Each number is 128 + 32 x the weight over its row's rms, rounded and kept within 0 to 255. Layers, rows and columns count from 0. Numbers have three digits each. The size before them is the row's rms in percent of the matrix's.

# layer 3 attention query, 64x64, rms 0.293, rows 0-63, columns 0-63
062:083067117081150146106086113096159138148116138045086105074099114109114166118162136150209180102136161156095114093160132186112080147120161089119153140174090148135147148176139119132109097153118129
087:169120119196119158138168137173101075136107150134120181136151135080128133170149135127073160182099091088135088134135135116103110113134127141161094128108150127118098079089203038077171147144114106
097:079148157092148122125127108084167146094132098101119082100102144137161154077124098130170118103148168177087127085105148116108127147147108109120134106148119125162175183135066179190074046112126182
155:166167081104129160095111167185079138149156137189141170186134087159106115155128147112089113098143114105169164142154095156168121105082151165154154163105114094100109110121147153072146191155136064
142:176129092145117162109114147160148097171154131077162163125153120143115149203139151102097144114127140097174141161160104154117132109141165139180111156159113160077109080082167072059167186168117091
085:138086091136119145145092133121118085169130117087127120118152133087149150202143117131126124132069143115121115175139138116066126110142147064175104151195138177100115134118151038086192167115083100
098:144143061089099186108042169133081126129162136176100149166110111141086101167127163132092110121165065118154124161140099166158134129061143107109176146084159092077126125127132136094142140136165107
069:060113132151098103145143131149046134154130163194133081150158151133196139101143111151156110193088172138108068123112114087137100105129098076081153080117142156130149135174160126152107170123098141
059:173128099188180206150181130139098053148128149109103158148194149090153175152115121173145147193133120093131080102153136106136115119159097105188101111097158145128131141139155130098148140143079146
085:143159117078145062100128130133086172137123116201139164163131104136162065123112107128128092096078116112143173157105111119168138154058129129119176106099106123137107155179084170131130193092165077
117:134095150195136125163162112128163072123108149070111121076129141093126156153126110147125172180112149102111084133129159117060130130191132108151067110168141169139143107113179035110139117120090158
117:112154104048138125115117142140123159120140111182146126176093126144120084102132147106129092077170100148141169091128083131161121152055122129096186142072120089127131148168079215148127115111181107
189:145160086118103168106102186166110134139165119149147162165138115152086092159129183097075108107179078117168167139155079163171116114104159168140167158103134098079113075096135142086156165169155093
226:160128081125123167084106175159115127166166105152152150159131124148095105170119178094077099108156111108177170163156089158159088111113169156141150155117110123066092090111145117057162177169154086
093:122122180111138112173145123095124132119141124153152104115133146144142112117118106110200083156132191157135068124070101067119112173133080082050136087112116132159127144159142108182075080078095152
086:113104098106158091135154120131091140103163120224108125139157174139183166133118095184162126157091165181131114105096151093074107155118096104088115096141129153146183146188115182132092124109079107
081:160129149127141096098101111092135158141119096107139099099124102105117106059089149130237059102086129097078116170097127105159103152101097113137133112133061113125126131176075166136155070103131137
090:125143175087156031145184107149100133127104091166083132133110087143169147086117083165127125118125195125111129056144156106132173130130085120110129145112102143168098156168106171186130104088116103
091:124127108091158080166188092146099139099111169190091159170107158138180156117143119171175167131135131097111087070106149119101122150114078106081125145126145162154167164161117205150094131076105115
066:176150070109101155160093157155084102161172178127119146129137090134134097185115112094150103119168114108120122145164124140116135056121115103157099163085084131070098121084138142086230133132111108
083:135134147141173095099120146112106155108128091200111124102192117121169160091109132223133124180069112144155120062098153122134145192175079153102163107117134127174135118168109178127121129093127119
086:095166145141089185141101141117130130127120115071142150117096112123040126107133122105103088099178074086105148148161121184144161093109162146172142164151111060080101090061108137112136103166158148
083:120138136107088146091052183116144130152160142111122135140063068120073077104167135108146064132124156161131157159094142117137168134121117062139163104114142112121104144112116028131173126148141087
098:112090128107173062124162083109121145096120119178112094121151171145185150113113125175143131157082139131122082107089133103110124156125084122097115095168119154202142176198094180151063122092130147
080:132134120118125179153076191134183117100170160052139124111132118104092083114123133072117083145081141151112110172104109112162147185121137080117148102177086144091128155077094118137067096116143171
062:144149145097090098146165115112113100085093173145163177128111181114113142119095117113100118069081160094133078060128119062112169140148117095156149145099125165119161181122076118159070097079134167
087:130123137173122162144115141162170110117082154081115170118162141094115137058133113122081145197071084100113104100127133155125136176175136184127119106165125123129135104048135129103072123135152209
079:187119142173152089129179099132170133093143093070165132071165169163135158129139100153163111130089160177129151155146126141113148111170138198172093145154080138122134049093157127130153173155109152
087:091121150165081120113079152127145128189112142100113170126117047129083104067176106134102121173109076136131151157143143112121119129118115120142142087118154095112076107112164018109174133141151095
063:157129120139176123078155124132095090111123090200126099075195155121176144225102133134154152172170174186125108170168138129150098108105129116091127164145089132139175128151125145108087117130149099
075:105180176135152131097139128083123163135134106022148106059121138163086111113131135134149082102147154120149150166146112183171179114124104135119133129123066088109090105071080143138076107158125145
077:184153115127138142089143135135081135167153098250078142141157124095169089190124117104104143128161148146160102130114125105142080139098099125132113148119131077123116205163129148083160116109090093
116:145132166166154125191185092144100103119119191126069130148168151099160156088157078161160144180118148114090071090113183127098167171138064136135093117119152161143148135172135142136114086129093152
118:129119157164141118193199087144097094109119173130082135148153148067176148139145084170153171181116100114094074092116175096098156129144084126124069115131178167159154140153147095156144113113105146
114:079103109088113128077056149099170148123154094092147113096073114199071114107107160092124095076159134166121178135104084146121099125131170098112186142140106083095106145103099166155121099130160134
103:170103171180119083200177119120136088083092168097121130132144164061157147140157105167151176138096132112112077130146162133085159133154101109130075107161137161149161136165169067126123146107074147
161:084081169149122079177144104089162100089129152097107101107081151117120150115158110153159174159127143165103100097088164092079159129166099088107095093172148132152167163138151093185120074079100155
074:162159102133115107143099156148175099090118128108170149153137166133082098180161137077078140088155104170123140153101074080154123174100142087121108178146192112126155124123099082128148222153142119
062:179132134120087071090106148115118117104178081168127148124159130100055142156158126137127094120093119115139091185126079129173131119136171126140118160140175118144100094109117057137187182119057083
065:148172142133125176150215122127055174164159102190105154119159108130132096160083116111130113176165192118119107103146164174138142109128097151116132116111114107167083095070140176117114095153177133
063:165068133148129141119185091183056145150136140119043148117130104101118170137212101142161123138110102114128093109089158136119105177172087119128112101082161152173091143130126145082156114166148138
137:201178124094109142083125160158079135157123131167131148148144100143109088158149162090080064106148128093165142168151122146186129141068135111149167189099117122100070123121119151070154149150136075
159:090073170168174092144127085088178102073121153084107095098093161114140159121157095159169175142119155155087094111100139116092139124172109096109114084164131150164177151126128108176100086095101179
158:174178090105106173094125181160074146172156099166150163164159112136121097166120162101075094102136102104170156166156095156174109140091161172144151159084103094092090103129132142079128166159134094
097:109061150149133074176145109112154144141074144110099105123116142116168146116135092175171163159083148085114073100117188101053135098179094092106096114147139164166109150162157111128139103128088181
184:145177079103115183086123145172092150174132084169165157158144097132105105145111149105110104096141088116163182161175106160186081132092160170163155164101108114092098118117129158085142159164158075
066:124180129150147100156121154130151116182159071147140173147125078095103104183086138150177140090091083155157163121191099102143123092134130173185139118083143128117147094123128114155205131170135069
087:078126135119090141218110170123147167127148108106103135135090097114108133149117129157196150109054091128111148138173143131121094105161144189159092080175161109073160107120138098155172170120094161
075:145104137076140082074071100134151061061141115096144125126127130140051152100106136112067164093116140178153158119105073076130141146114146106114105163145199129152165127115100089139124139076119129
086:128189134129122180115158122099176188178090166089142168116134106115118145137138146085170113162142099079115155157063135103096110113139113142139119115040110156151121105135078158136058168142181141
071:056099113097070125115073125151163130111132133091150193133110094151065115089141157127131157086129172153158121104113140063147158135146130100145141177106144171131129163154114124093205133140080066
085:161161111133126083188154124143156150112103107120168202141159109120098085187111112078187098122135182082123089144161127176108132160117097091159085147179143172094131137172116177100107173149121137
071:107108106086077151115136136119037145129076143102141131153073121153130133096112131130106097112133158095120160135150122142162104202113088021103123131130084152115158170185094154087096095141126128
072:107120141166138110101092132133177150165119144097171078144149103081141167131203126118183069130162153105168078146128085142079099099153135085095159161087112145157116189150159142089135172109089100
064:170105149124128055145114152147127101104191169101158207101149150082069163152134119135201089086109142183122096135086099103120073154147136146161137162138113120125126071124109121147149166098090118
072:147103150122142119124115110116146145132131133123074169065177243117121127171130111091096139114096107124137066107120071118064148180097150158112124139111141132136153123144122180054082167143144143
075:113177134148081107170142151137088117150184092140144101167127048151147149106145099110127080152181184140160153105152169096150137108123133067115091110184173128119127212149125147129187112123141113
073:075135151141139129153145143121107122123128141075150129132094157149133113103179166079134162111217136080141149189095161079161053155081121149100081149169148087115138140133159154159063146142165131
077:114142135121112141124186124138061158166141120176139121124153129137141051153085170115163122184134179071111068169154155169152124110133100111099091103159127066132090104069121159142115069152116157
071:073151171108165137133120154068141139145115129101126088087141106162139087074173118119124147142122194057132077183159159133166184064126127173120081118147106135128079144117116131136168077150100151
077:140175145136092129114086112137189147123105081168152149148080070134129107102132089200190138148111109133142118125172168149117128084119127146166127080124132132128140105140135058137213074162072119
075:148164064152099151080111081161128163146116128138105122143124147152160078168060124058150104169121111152124124131107114146087060219134111094094099102182156089114152137153109133124105164150128101
071:100133152136044112066072103105117061099081162158080066141085147114117127161139143122070102155131092116122082181145065140157131094101136084162112137145156108128130116123140094131143163081120116
072:189165145143156113097133126115135093130131179176101095129175187088157121187114117078092090162143175171100043125128103180128157126120144155088123140130169133141103098130117173103081182108120132